Weights of a small transformer language model.
Training: a variant of Muon for these matrices, 693M tokens, 10498 steps.
Each number is 128 + 24 x the weight over its row's rms, rounded and kept within 0 to 255. Layers, rows and columns count from 0. The size above them is the row's rms in percent of the matrix's.

# layer 3 MLP up, 2560x640, rms 0.194, rows 1428-1627, columns 96-127
size [ 98 107 103 101 105 106  96 100 104 101  99 104 106 109  91  87  95 101  96 100  97 107 107 101 102 109 105  98 105  99  96  93 106  95  97 107 109 107  97  93 103 105  97  98  96  94  98  97 101  94  92 103 112 109 108 100 111 103  99 100 108 101 100 108  90  99 105  94  95 109 106 100 100 100  96 109 109 104  96 101 103  90  96  94 105 102 104  94 101  95  98 100 102 102  92 100 102  92 105  91  97 100 100 105  99  94 102 102 104 109 103  89  97 103 111  99  94 109 107 106  94 107 100  96  93 100 105  88  96 102  99 105  90 105  95 107  98 102 117  96  98 101 104 101  96 106  93  97 101 102 101  81  97  96 101 109 110 107  99 103 101 107  95 102  99 100 105  95  97  93 103  95 107  90 102 110  98 102 114  98 106 101  93  96  94 105  99 101 105  85  80  99  95 107 101  97  99  98 104 101]
[[134 103 120 114 152 110 102 116 136 101 168 107 146 153 131 145 153 130 160 149 148 136  97 121 134 132 154 126 146 120 104 138]
 [114 145  87 129  97 141 143  87 138 122 148 105 152 119 114 130 146 107 104 144 118 136 136 139  94  98 149 107  77 126 162 101]
 [197 133 154 141 125  79 109 130  92 131  95 102 130 117 117 168 130 148 160  65 163  89 156 134  96 141 132 135 168 124 127 102]
 [111 166 121 131 149 123  54 106 112 149 135 150 119 119  84 153 124 108 202 148 114 118 137 140 141  94 140 141 111 113 145 123]
 [120  86 154 101 143 154 154 119 164  98 116 157 111 111 121 145 129 128 123 155 141 112 156 146  99 110 128 101  99 100 124 113]
 [150 129 137 133 148  82 118 176  97 103 159 125 112 118  80 115  99 117  93 186 150 123 129 144 110 140 179 130 147 163 171 116]
 [156 123 143 122 165 123 124  92 129 152 126  82 110 185 173 118 116  95 138 125 134 134 100 163 155 120 108 119 144 136 134  78]
 [ 85 111 120 116 153 118 111 132 121 122 149 130 124 158 117 165 166 158 127 125 123 129 144 115 120 158 129 126 163  84 114 188]
 [132 110 131 124 143 137  99 162 117 101 153 166 159 128 134 154 133 168 127 150 108 157 139 108 168  90 106 131 126 119  96 161]
 [101 152 157 110 135 110 158 145 100 117 131 131 145  71 107 125 166 118 147 115 139  89 154 173 140 138 119 128 167 160 111 129]
 [154 142 140  97 155 139 129 127 128 122 133  98 155 119 160 102 153 131 132 160  92 127 133  90  54 135 137 128 147 144 117 140]
 [100 128 126 157 146 128 139 141 105 120 140 139 115 126 148  98  94 100  70 128 158  87 100 113 146 132 129 107 116 148 175 145]
 [122 150 144 107 120 122 151 125 189 130 124 162 110 116  71 143 122 160 149 105 135 137 115  88 147 101 112 117 158 154 129  81]
 [108 116 130 101  96 106 160 117 155 135  97 139 129 166 133 167 108 102 121 133  78 117 150  91  89 135 140 145 104 178 121 118]
 [107 105  94 110 125 126  77 142 140  99  96 156 113 116 143 101 170 110 113 150 124 168 137 152 138 149 117 148 159 106 136 150]
 [125 148 124 130 180 164 150 139 144 117 108 122 114  92 137 141 133 120 112 126 110 121 109 115 139 118 108 145 136 102 140 133]
 [128 180 123  67 148 117 131 129 130 122  91 129 106 130 135 131 159 130 118 141 145 121 155 137 112 190 147 128 111 134 137 151]
 [149 123 135 128 158 109 144 106 145  98 159 100 126 153 118 108  98 144 109  78 118 123 103 127 112 108 127 161 143 141 154  98]
 [124 117 118  98 105 142 119 134 143 193 128 121  67 146 125 144 128 103 165 132 105 110 124 124 139 135 145 147 103 106 133 111]
 [130 118 126 143 135 123 121 124 145 154 142 107 116 130 136 144 129 164 119 105 123 121 126 129 129  79 147 107 121 112  83 131]
 [134  82 136 152 105 154 129 131 126 119 128 116 143 100 100 151 108 104 111  84 121  89 149 150 168 179 118 134 161 134 184 178]
 [143  95  97 120 136 152 147 101 118 109 146 105 122 109 133 124  95 183 124 159 118 136 120 125 156 208 136 107 165 116 161 101]
 [ 87 120 121  99 116 116 120 113 118 113 191 117 111 165 100 110 116 138 111  87 135 133  82 124 113 130 113 123 125 192 104 136]
 [141 123 181 100 124 164 161 121 104 136 167 122 131 166 101 151  94 152 170 127 113  92 158 124 104 142 123  76 124 134 170 137]
 [148  79 156 117 133 141 125  86 149 120 111 156  98 150 136 138 119 149 132 124 151 165 137  84 158 137 134 157 127 103 112 102]
 [115 122 107 161 135 127 101 118 136 124 134  86 133 119 141 131 130 100 127 148 160 115 115 123 146 126 152  89 141 169  64 132]
 [151  84 116 112 137 130 101 104 128 128  91 109 160 119 122 127  76 173 152 167  97 122  97 160 100 123 118 139 123 145 118 156]
 [152 128 143 138 141 142 125 123 115 156 148 112 160 124 159 110 137 131 108 108 131 127 128 177 106 158 125 102 115 110 164  97]
 [125 124  96 101  93 138 106 105 137 138 147 100 155 138  88 161 145 146 143 110 112 138 101  99 137 102 108 137 169 138 160 137]
 [136 114 129 104 136 137 155 113 136 114 141 107 114 117 107 110 149 146 168 129 112 110 156  98 126 136 110 119 124 141 147  94]
 [115 144 127 122 116 160 115 160  80 151 132 125 115 124 129 151 153 132  74 125 130 137 104 117 114 140 129  96  77  91 135 150]
 [140 137  92 121 112 140 127 125 153 122 136 112 145 116 132 124 140 116 105 161 133  89 100 163 166  57 121 130 128 121 108 136]
 [126 146 105  90 116 146 170 124 131 113 118 114 116 122 118 131 139 113 122 128 111 143 139 113 103 107  97 108 109 113 171 122]
 [144 123 126 153 172 146 129 104 136 115 119 147 126 125 147  93  85 154 142 123 146 154 141 134 129 119 161 104 116 114 100 147]
 [186 114 108 157 140 144 135 143 136 103 114 120 172 149 117 134 145 137 147 118 154 128 125 102 114 102 158 144 137 130  73 119]
 [165 123 126 122 106  92 123 104 169 117 119 171 159 107 140 173 162 111  98 106 147 163 153 182 124 103  99 131 106  83  93 152]
 [104 125 125  78 122  81 124 113 114 119 164 121 146 131 134 142 103 102 130 142 116 146 121 142 135 118 163 110 123  84 132 175]
 [119 130 127  98 148 144 149 176 135 137 135 104  99 109 102 125 102 138 149 107 154 142 123 123 103 150 137 157 168 110 118 119]
 [125 143 108 152 128 123  95 169 112 111 138 135 148 142  87 143 124  94 105 154 150 132 129 159 141 113 117 135 119  95 127 177]
 [107 135  98 122 126 121 131 120  96 154 134 161 146 121 114  76  92 123 152 126 136 128 164 147 134 105 147  90 140 110 149 149]
 [132 141 113 133  99  87 119 135 115 153 150 139 141  99 165 129 168 113 146 137 115 158 194 146 106 101 117 103 129 114 101 151]
 [122 129 170 130 145 143 131 103 126 145 118 120 140 123 111 141  95 147 209 112 122 127 168 112 116 113 119 146 152 139  64  98]
 [173 128 122 116 134 121 117 189 147  66 104 130 138  96  81 173 117 160 150 142 124 107 162 149 117 129 133  97 105 133 131  96]
 [137 121  86  86  77 164 152 145 134  94 124 172 132 135 127 114 173 156 111 145 164 187 147 164 116 104 108 103 107 155 113 127]
 [183 111 115 126 131 118 107 103 113 128 173 125 141 136 124 165 131 106 185 109  75 109 144 106 115 174 128 104 135 164 132 124]
 [148 122 117 101 153 131 113 112 136 153 116 145 135 103  88 142 143 119  93 131 131 131 138 113 161  89 117 134 126 136 147 141]
 [150 201 128 121 122 124 144  99 153 123 132 113 165 123 126 130 124 144 140  99 140 135 145 111 136 137  76 146 114  99 142 125]
 [ 91 138  92  65 111 157 170  43 143 131 135 137 147 105 113 148 177  84  91 105 132 156 122 145  94 176 124 111 114 131 110 114]
 [109 169 132 118 107 118  92 146 125 141 107 110 120 128 119 147 117  73 115 142 166 130 110 106 148 160 127 145 154  92 124 142]
 [160 106 163 120 133 135 111 129 125 182 108 142  95 110 132 153  87 106 112 136 120 115 148 125 162 137 125 183 169 157 148 104]
 [136 156 136 102 126 131 147 139 142 132  72 141 184 116 138 160 157 104 147  96 106 145 156 118 178 175 108 133 127 118 111 154]
 [173 114 137 133 128 124 128 120 113  92 137 157  87 124 111 139 151 132 126 132 176 186 131 106 146 136 106 138 108 116 145 125]
 [149 117 128 141 179 168 136 114 116 108 139  92 173 148 127  80  97 122 121 132 124  97 135 136  86  93 134 113 119 114 122 137]
 [127 123 130 105 122 155 178 140  98 105 127 121 127  63 162 101 124 123 179 122 127 119 124 132 140 133 153 134 107 116 154  88]
 [161 103 141 135 111 142 129 109 111 143 121 156 141 114 141 137  74 128 139  89 143  99 142 115 133  96 158 144 156 150 127 128]
 [118 158 137 131 147 116 141  81 130 138  82  99 151  77 137 130 109  97 151 131 127 110 126 148 117 166 112 140 120 107 108 151]
 [ 88 132 136 141 121 106 147 168  83 145 157 127 112 115 132 158 127 143 157 152 167 153 177 120 144 132  95  97 134 104 156  90]
 [157 107 139  90 176 128 151 118 139 134 115 137 141 155  98 101 156  98  82 124 127 125  81 111 139 117 136 117 125 139 127 131]
 [141 147 144 107 129  70 147 114 118 152 148 140 118 131  97 123 132 133 133 131 123  97 107 104 126 138 139 119  64 106 196  88]
 [125 117 104 132 151 112 118 116 121 121 132 129 129 125 141 128 148 111 145 119 124 155  97 122  93 135 135 102 137  95 132 140]
 [107 119  95 129 127 112 131 161 117 146 127 121 163 113 147 145 110 130 138 181 165 145  80  85 115 132 152 146  93  87 145 155]
 [133  79 108 105 113 130 129 122 113 135 162 101 135  89 130 120 128 127  77 106 105 143 134 147 181 116 136 136 155 172 137 136]
 [160 147 121 187 130 148 145 115 136  76 118 126 106 134 126 107 137 127 133 154 115 187 135 156 158 110 163 140 135 106 191 138]
 [138 103 115 122  80 126 115 155 144 107 120 114  95 131 142 107 125 122 147 110 125 140 114  78 132 171 122 106 112  85 126 144]
 [126 150 126 171 133  99  89 148 114 172  99 174 125 135 150 156 170 138 117 150 129 144 122 101 101 153 143 134 127 107 143 133]
 [ 97 144 171 111 147 146 111 153 176 180  78 119  95 125 156 153 110 152 109 120 164 116 121 135 149 102 160 137 143  98 149 122]
 [109 145 111  73 163 142 127 136 154 133 122 183 103 117 133 119 128 150 118 148 156 113 108 126 147 121 128 111 115 115 178 139]
 [106 145 157 127 118  87 148 116 172 132 136 118 143  93 150 149 110 148 101  84 139 118  99 170 171 101 132 130 103 165 133 106]
 [136 119 148  84 146 119 120 155 106  91 137 143 127 136 140 134 124 126 156  75 140 124 146 105  97 142 117 134 131 129 129  89]
 [147 131  95 118 151 114 149 126 121 130 142 106 112 167 103 154 115 136 158 187 137 138 143 105  97 115 161 146 139 145 138 107]
 [ 96 168 133  94 103 115 108 119 129 105 142  93 143 109 141 130 122 124  95 138 133 152 138 126 136 135 126 115 134 101  96 112]
 [ 96  95 110 155 119 129 181 146 140 108  99 128 101 121 136 117 128 156 148 142 135 189 154  89 127 122 150 131 115 137 157 194]
 [122 139 113  83  89  80 123  82 184 129 119 144  89 100 118 117 123 159 172 126 147 112 120 117 139 161 152 126 113 108  70 113]
 [137 134 151 129  92 138 105 149 123 150 109 129 122  92  84 155 152  98 117 108 158 136 164 125 120 118 170 127 151 118  96 151]
 [146 135 126 138 118 144 144 108 165 108 143  72 126 122 141 109 139 100 132 122 133 125 115 142 135 149 144  92  88 135 115 124]
 [172 153 113 157 130 158 143 135  97 138 172 110 144 130 118 139 127 158 199 117 129 138 117 124 176 148 110  75 123  91 147 131]
 [ 87 126 102 111 132 139 101 123  74 140 102 121 129 141 150 104 135 104 108  91 159 128 133 122 122 145 152  86 135  92 134 135]
 [173 123 108 111 159 145 143 128 128 108  92 143 151 117  91 145 134  84 203  96 170 132 146  60 132  86 129 148 134  91 100 103]
 [131 128 184 122 151 106 123 162 117 151 132 129 158 133 104 105 161 139 134 143 101 144 129 121  96 145 112 113 131 165  97 127]
 [135  94 125 174 135 120 172 151 128  89 145 172 138 132 144  89 111 104 149 131 113 145 126 124 153 143 167 145 153 131 154 134]
 [ 81 126 159 103 115 107 129 118 105 123 140 112 117 139 138 181 157 137 112 102 153 139 159 179 150 158 100 152 148 114 144 150]
 [160 152 121  97  87 173 148 121 118 116 140 159 170 157 148 124 122 131 192 137 139 126 100 123 126 148 139 129 151 114 153 101]
 [136  78  91  87 124 144 106 149 144  89 137 129 122 142 117 107 106 118 126 119 145 113 130 135 153 111 147 133 145 139 114 128]
 [138 154 126 107 128 136 154 131 140 160 129 147 119 135 115 114 142 148 135  92 149 154 169 128 147 155 116 108  86 158 107 129]
 [102 102 116 150 133 106 102 133 125 156 158 125 111 131 115 151 130 126 108  93 156 136 144 134  93 111  90 128  69  89 152  96]
 [141 140 156 105 124 118 151  86 118 110 106 106 157 126 132 111 159 173 138  77 114 118 151 108 127  95 115 114 155 122 134 134]
 [ 82 110 101 103 148 124 158 107 128 132 179 152 116 101 134 105 150 124 119 151 116 125 158 111 124 135 138 147 129 109 145 135]
 [169 138 153 170 145 112 156 168  79  66 116 124 129 103  89 150 144 141 106  86 144 138 136  80 149 123 125 143 149 118 167 172]
 [158 130 111 157 116 148 181 117 112 129 136 123  93 114 131 119 152 111  92 149 155 121  99  99 127  97  96 126  98 131  96 126]
 [169 129 127 159 182  71 106 119 130 119 139 128 146 137 170 130  94 142 142 138 130 156 130 119 135 120 142  71  99  99  88 157]
 [ 89 122 136 120  72 135 116 128 115 135 117 142  88 126 146  97 144 133 128 129  85 119 154 108 136 126 123 117 117 130 119 134]
 [144 135  94 138 135 115 141 125 168 160 126 133  93 108 114 125 175  94  89 153 123 159 134 146 185 125 166 108 117  86 152 204]
 [170  75 126 121 104 111 152 142 124 157 171  97 101 127 138 173 151 155 135 118 117  95 110 197 131 142 136 124 118 120 155 132]
 [129 119 143 140 154 125 132 146 115 139 104 140 148 127 130 119 158 149 138 145 134 171 118 123 119  97  94 101  88 134 174 117]
 [104 113 127 102 153  89 107 122 136 141 174 126 142 139 137 153 164 157  78 136 128 146 179  74  94 148 106 125  99 143 144 110]
 [107 181 149  95 147  96 114 149 150 106 138 115  95 101  82  82  97 143  92 156 134 124  77 126 108 152 112 150 112 126 136 136]
 [112 150 116 150 132 139 153 145 160 162 151 116 153 128 144 131 175 135 111 133  70 147 168 114 114 132 164 116 128 128 136 144]
 [178 101 125 153 124  98 149 114 114 124 123 131 121 127  90 111  92 136 134 120 157 149 126 115  98 163 134 125  53 107 190 136]
 [ 88 122 107 121 103  90  92 136 160 150  89 158 132 145  92 150  95 110 158 130  99 114 147 147 138 126 117 124 159 125 181 177]
 [133  67 108  86 173 171 149 169 110 179 129 116 157 121 145 188 126 170 153 134 105 119 143 119 120  91 128 154 186 132 126 134]
 [ 93 129 133 161 118 133 131 106 160 139  98 140 150 103 120 112 111 157  95 163  98 154 106 148 168 135 124 126  97 114 163 158]
 [192 157 151  93 188 123 107 130 141 107 131 130  89 113 143 152 150 162 145  81 158 107 142 129 145  94 138 140 104 154 128 119]
 [ 96 121 129 103 149 110 138 105 132 146 123 140  62 113 115 115 132 150 109 139 131 130 119 172 141 125 102  76 172 118 120 189]
 [148 129 123 109  92 121 148 165 129 147 153 112 105 144 159 124 161 112 107 135 139 130 136 123 121 177 149 135 168 105 132 137]
 [109 128 102 135 115 109 159 141 121 137 134 112 145 134 136 120 108  97 121 143 130 146 143 121 107 156 136 118 162 143 150 149]
 [148 104 101 172 118 147 133 132 154 115 131 154 121 130 129  88  97 114  86 139 137 137 117 143 119 103  98 168 139 143  62 122]
 [ 95  84 141 107 113 117  59 150 144 115 156 125 153 123 113 121  98 104 143 162 178 121 120 115 125 132 124 136 147 133 125 114]
 [117 104 174 111 138 105 124 155 150  99 111 156  95 144 157 130  76 143  97 150 116 132 130 113 169 128 151 119 134 107 136 145]
 [170 126 143 191 112 135 128 141 131 108 114 116 105 113 112  91 134 190 157 104 128 159  98 147 101 135 105 101 130 138 180 101]
 [105 125  94 124 152 161  96 162 173  86 111  96 167 138 129 133 180 111  95 119 121 137  81 161  97 149 143 149 148 101 151 136]
 [151  98 146 136  95 132 137 136 128 127 130 105 144 141 102 115 150 138 141 135 134 119 135 125 106 102 121 142 139 121  65  95]
 [140 148 115 131 150  90 138  93 128 126  92  93 165  96 129 105 167 106 115 160 109 122 157 143 115 105 114 157  99 102 156 130]
 [121 101 108 115 183 131 137  93 109 132 160 129 130 120 166 108 154 111 177 141 116 123  94 136 139 140 161 127 147 155 125 137]
 [ 90 109 152  92 139 114 113 103 109 159 145 142 139 158 138 142 139 156 159 132 116 118 116  94 171  93  68  96 165 118 111 167]
 [137 101 132 175 105 146 131 194 114 116  90 149 125 123 159  99 122 123 138 108 152 137 127 107 135 147  94  99  96 100 118 128]
 [146 107 137 128 103 119 120 114 136 103 100 151 174 150 117  92 145 100 130 120 113 129  97 122 110 144 122 119 140 111 130  90]
 [127 113 106 126 153 125 103 102 105 121 135 145 162 120 142 103 160  89 144 106 131 123 107 134  99 117 146 101  93 121 122 121]
 [ 91 109 104 164 136 107 158 171 150 124 142 135 163 127 139  44 161 133 130  87 134 145 132 179 180 126 179 105 144 117 178 128]
 [137 126 113 138 136 145 111 155 142 157 148 126 116 108 122 111 110  94 142 107  81 121 121 103 133 126 116 182 104 131 144 149]
 [147 122  91 171  95 150 117 157 126 155 149 133 124 125 142 135 144 130 110 118 159 148 118 109 130 118 125 124 124 138 117 104]
 [ 93 163 130 126 138  88 135 134 146 133  99 124 124 110 127 134 138 152 124 123 126 142  79 154 136 134 137 124 149 153  67 127]
 [160  77 156 120 148 122 131 106 137 164 131 138 114 178  96 118 126 133  99  99 103 153 123 140 138 125 158 120 129 121 139 164]
 [133 148 133 119 118 138 132 125 137  86 100 135 133 146 159 107 125 127 145 115  96 102 119  95 154 176 125 134 151  98  73 143]
 [122 112 105 153 137 110 137 105 131  92 140 126 102 113 183 130 140 146 138 142  93 124 124 108 117 122 175 114  98 131 171 132]
 [102 127 160  99 154 158  84 103  68 132 124 153 114 162 114 118 133 110 111 163 157 147 122  93 146  94  97 149 188  91 147 132]
 [137 121 140 100 100 144 176 111  79 109 132 122 124 107  88 106 129 127  98  80 123 105 121 189 145 116 100 117 124 160 129 102]
 [178 127 109 100 109  88 119 152 184 148 125 164 182 136  84 142 114  99 110  86 132  91 138  99 104 121 156 173 111 119 154  99]
 [157 147 145 132  98 148 134 104 118  99 140 138 151 123  95 144 102 165  89 105 144 116 118 167  87 151 161 140 137 136 128 154]
 [105  95 126 145 125 125 141 131 162 134  80 130  79  98 157 120 138 143 115 140 124 105  97 109 156 103 122 103  93  84 137 128]
 [140 111 119 149 149 140 114 126 143 141 130 129 115 148 134 138 138 135 159 122 122 127  97  80  90 142 162 124 127 127 123 110]
 [117  79 131 162 120 132  85 136 123  80  97 141 141 149  83 122 134 101 123 137 136  92 119 126 135 146 119 157 132 153 148 116]
 [157 159 142 107 127 166  92 164  89  61 109 131 119 128 151 176 124 175 113 183 114 159 174 136  99 117 126 152 136  99 130  90]
 [126 117 117 137 123 135  81 117 104 139  58 101 118 127 112 112 149 154  96 127 160 158 149 120 131 164 145 146 122 154 159 165]
 [128 148 120 120 136 111 131  90  92 127 113 160 128  95 112 144 101 118 139 105  78 134 203 122 118 138 102 102 134  99 185 136]
 [148 109  94 135 119 114 137 118 153 151 156 122 136 135 135 129 103 171 132 131  84 135 140 129 108 135 147  96 169  94 158 144]
 [146 123  98 153 142 119 108 136 134 167 137  76  78 103 118  98 175 162 140 148 132 107 124 157 171 160 139  97 109  94  93 135]
 [117 116 108  96 131 117  87  88 154 106 152 111 141 132 144 121 112 122 109 137 141 138 150 115 120 128 172 111  86 133 108 131]
 [ 73  83 147 113 117 143 137  91 114  94 162 118 135 110 120 112  96 106 119 114 144 123 136 125 131 105 135 104  79 113  94 135]
 [143 121 139 150 160 122 106 159 122 129 113 117 135 164 114 144 119 142 154 114 128 109 130 113 122 145 107 115 104 144 129 139]
 [139  91 121 119 100 158 118 125 115 135 140 153 127 177  94 161  84 134 105 168 108 142  90 120 117 162 138 125 101 133 100 128]
 [155 157 109 137  94 134 114 107 145 162 164 101 149 138 127 176 113  87 150 121 137 105 112 140  95 161 154 149 137 115 142 107]
 [ 81 115 134 118 149  78  95 133 154 156 160 122 150 172 114 146 133 100 136 166 144 130  98 135 156 137  95 107 157 118 171 137]
 [ 97 170 130 115 131 168 117 127 120 130 109 109 108 100 113 145 136 112 156 168 134 146 129 121 173 119 146 140 192 130  99 116]
 [ 96 128  66 119 114 141 137 113 145 159 192 121 125 144 127 105 179 113 142 131 114 196 123 134 148 104 124 154 128 108 163 125]
 [112 166 171 108 130 115 168 132 132  90 123 132  99 110 184 139 136 115 139 104 118  87 134 128 121 128 109 123 142 148 151 106]
 [153 140 126 121 118 150 110 104 126 150 112 150 133  56 132 110 116 128 106 145 181 135  97 121 135 125 103 119 141 147 140 113]
 [123 122 106 152 152 155  71 120 105 132 125 124 150 148 127  91 115 135 109 161 139 103 148 116 138 124 108 142 146 173 180 145]
 [139  90 101 148 175  68 155 158 145  69 116 114 118 139  85 138 125 144 126 133 135 137 117 130 137 151 103  99  76  93 114 126]
 [123 107 142 145 144  99  85  82 157 166 113 183 123 169 104  91 116  93 161 167 141 147 124 136 117 119 136 127 126 143 130 141]
 [139 139 107 136 117 143 124 128 126 158 139 123 104 112  84 107 127 129  99 110  81 138 135 154 104 107 161 162 137  98 129 139]
 [143 110 134 113  71 158 112 150 133 157 164 155 163 139 149 107  93 121 109 128 129 127 135 115 115 152 144 109 113 128 122 119]
 [ 67 172 152 162  98 163 115 123  89 102 129 136 140 140 109 115 120 142 115 119 146 101 130 159 117  91 126 125 136 131 133 128]
 [136  98 133 150 114 162 118 149 194 157 132 117 142 141 139 147 145 123 142 111 168 146 112  84 121 127 142 139 164 126 133 147]
 [157 159 148 129 152 123 148 124 156 142 155 118  95  99 102 113  83 107 117 140 160 137 133  96 104 134 120 148 148 148 110 133]
 [139 108 138 135 124 140 133 134 116 125 114 148 144 124 142 177 139 152 142 142 154 151 103 130 107 167 169 123 134  86  91 161]
 [117 111 150 136 136 147 145 164 110 147 125  87 133 132 116 182 138 162 103 149 132 122 176 151 134 107 128 136 157 102 122 179]
 [136 142 151 121 149 113 186 113 112  98 143 141 110 121 142  84 105 134  95 123  95 133 126 132  91 138  86 129 121  96 144 106]
 [146 106 152 123  91  87 102 131 137 139 161 129 131 132 145  93 142 150 126  85 129 157 146 137 121 153  90 161 113 139 114 118]
 [ 88 101 108 119 131 116 109 143 140 137 142 125 165  95 112 114 137 123 105 151 143 115 130 134 136 159 108 140 124 121  96 169]
 [113  98 160 113 114 169 140 134 135 143 120 159 120  77 118 128 125 127 128 156 168 139 114 125 143 115 125  94 117 128 130 139]
 [120 170 126 140 150 112 110 147 128 122 186 108 109 120 126 121  98 101 138 182 154 152 132 142 118  72 189 148 157 152 150 131]
 [110 108 177 102 126  99 129 112 124 144 116 127 147 123 137  83 133 190 149 118 122  94 112 123 144 149 143 121 109 134 109 119]
 [157 157 101 128 120  95 153 129 136 109 127 172 121 167 145 100 111 123 133 136 129 148  74 153 121 108 151 113  97 126  96 122]
 [129 117 126 111 110 135  82 110  82 127 114 118 138 131 147 125 115 113 126 121 141 152 128 144 115 132  96 122 115 159 131 121]
 [114 158 102 123 114  95 132 106 128 139 113 178 179  97 105 126  96 141 101 124 141 141 136 218 121 148 160 152 103  84 155 160]
 [162 100 126  89 113 127 123 122 127 158 125 141 167 108 129  87 163 120 134 137 128 136 136 141  96 123 117 165 176 166 100 116]
 [153 128 152  95 163 123 117 126 174 142 139 126 131 121 167 140 157 130 136 102 162 155 143 150 147 146 137 110 133 111 129 177]
 [153 134 124 103 109 123  89 105  99 126 149 142 114 134 110 124  94 141 150 111 106 119 123 126 138 118 147 151  97 114 198 133]
 [105 186 150 141 125 143 136 138 105 112 152  96 146 149 103 100 136 128 137 120 147 115 105  98 128 122 139 124 144 120 120 140]
 [ 94 109 146 138 178 148 128 151 132 133 102 135 108 119 137 103 144 104 130 139 108  99 176 125 141 132 131 109 124 157 119 129]
 [ 91 123 155 145 136  80 162 118 162 201 157 115 151 102 166 156 139 131 143 115  87 109 139 114  97 136 156 168 146 113 159 124]
 [157 117 121 118  97 113 131 124 157 118 139 154 144 119 138 123 131  90 119 127  99 129 148 112 123 131 150 130  48  91  95 140]
 [115 104 115 121 173 107 155  82 133 121 155 143 141 155 106 139 142 120 142 129 113 154 123 155 120 127 128 120 112 136 117 130]
 [124  88 111  78 184 106 101 112 165 165 117 114 121  84 142 102 138 148 104 119 134 129 147 168 129  80 158 151 111  87 130 123]
 [159 155 146 114 170  85 180 175 176 120  97 143 155  79 114 130 160 104 165 103  85 111 110 124 151 138 149 114 123 125 105 134]
 [151 138 143 129 124 171  82 119 100  53 106 143 116 107 107 102 110 130 169 122  82 195 157 108  66 120 155 147 141 129 146 124]
 [122 136 150 135 107  86 101 130 119  75  83 123 157 121 132 109 156 128 110 140 154 139 104 150  95 105 124 123 134 116 123 105]
 [159 151 117 136 167 136 157 109 137 196 125 113  58 118 129 134 114 159 128 119 141 158 176 134 123 142  98 109 127 136 113 162]
 [114 140 138 136 124 121 134 145 164 100 192 134 125 147 144  81 174 122 134  99 165 118 180 109 142 142 130 127 143 147 151 170]
 [120 100 107 129  97  93 136 117  91 138 115 150 154 112 148 127 167  69 108 132 133 145  98 114 113  86 150 154 159 113 126 115]
 [121 117 132 132 130 145 108 137 148 119 145 140 159 145 110 129 132 113 143 132  98 124 172 163  64 136 123 151 127 132 193 139]
 [135 169  83 147 139 159 180  85  87 102 158 140  72 159 132 130 103 143 140 130 101 128 143 134 147 143 137 141 109 145 149 109]
 [138 148 131 151 118 120 122 108 154  96 132 136 109 150  87 161 102 117 123 146 134  95 125 136 153 113 115 151 104 135 126 115]
 [ 85 134 118 165 124 123  98 153 135 125  85 108 154 130 159 111 169 152  76 167 165 169 129 149 126 128 139 106 129 169 121 139]
 [111 178 128 148 125 123 132 116 132 151 155 107 144 138 105 111 112 102 108 137 147 121 124 104 131 152 104 125 123 139  79 110]
 [118 113 107 121 114 122 131 132 126 159 151 127 113  92 189 126 158 125 158 147 152 135 152 120 144 124 127 118 162 157 127  88]
 [108 121 118  67  83 144 112 130  78 107 143 175  75 128 135 110 122 148 124 147 126 171 111 130 163 106 116 163 121  86 142 142]
 [116 150  74 104 114 146 125 161  79 119 107  83 132 106  89  98 134 134 122 137 134 117 109 147 116 134 160 149 136 129 132 120]
 [124 164 117 127 135 128 133 133 169 143 124 108 129 146 167 110 121 138 149 160 115 167 118 167 135 147 125 115 131 146  82  70]
 [105 146 107 163  82 139 154 149 127 140 157 132 139 122 113 150 138 165 147 169 172 112 150 139 150 157 131 107 106 100 100 138]
 [ 79 160 152 155 156 111 129 107 160 148 112 182  91  96 152 146 125 116 111 142 128 179 107 149 138 137 142 150 107 132  87 109]
 [ 98 122 135 107 125  91 144 135 130 106 174 113 123  95 127 116 139 146 137 102 137 133 139 162 192 127 164  94 108 109 176 169]
 [120 166 127 113  86 142 151  97 143 131 113 152 145 103 146 143 167 144 137 102 184  91 128 107 119 130 127 132 151 127 140 139]
 [136 131 113  65  97 149  97 125 138 146 146 130 102 135 148 126  90 110 116  88 145 142  85 152 114 139 145  94 171 116 125 148]
 [116 179 125 121  97  98 101  98 158 157 150 159 104 113 110 117 105 103 127 125 125 119 103 132 107 130 139 107 134 119 153 143]
 [116 125 109 102  93  97  81 102 109 109 145 132 137 135 126 142 115 147 132 106  84 137 124 130 203 101 138 127 128 109  98 142]
 [132 143 137 112 115  98 110 111 193 135 180 119 122 128 136 137 128 165 165 164 151 135 153 133  98 160 134 141 147 106 161 155]
 [137 132  92 141 204 131 107  72 111 102  91 142 126 135 156 145 134 119 150 154 134  93 116 149 158 139 139 129  90  95 139 129]
 [154  82 157 148 118 165 143 102  95 123 168 117 142 161 133  97 137 108  92 136  62 129 119 193 124 153 106  92 115  90 111 141]
 [129 153 125 151 105 184 102  98 118 129  78 126 131  85 124 136 143 124 123  84 119 111 103 111 123 141 148 153  76 171 165 121]]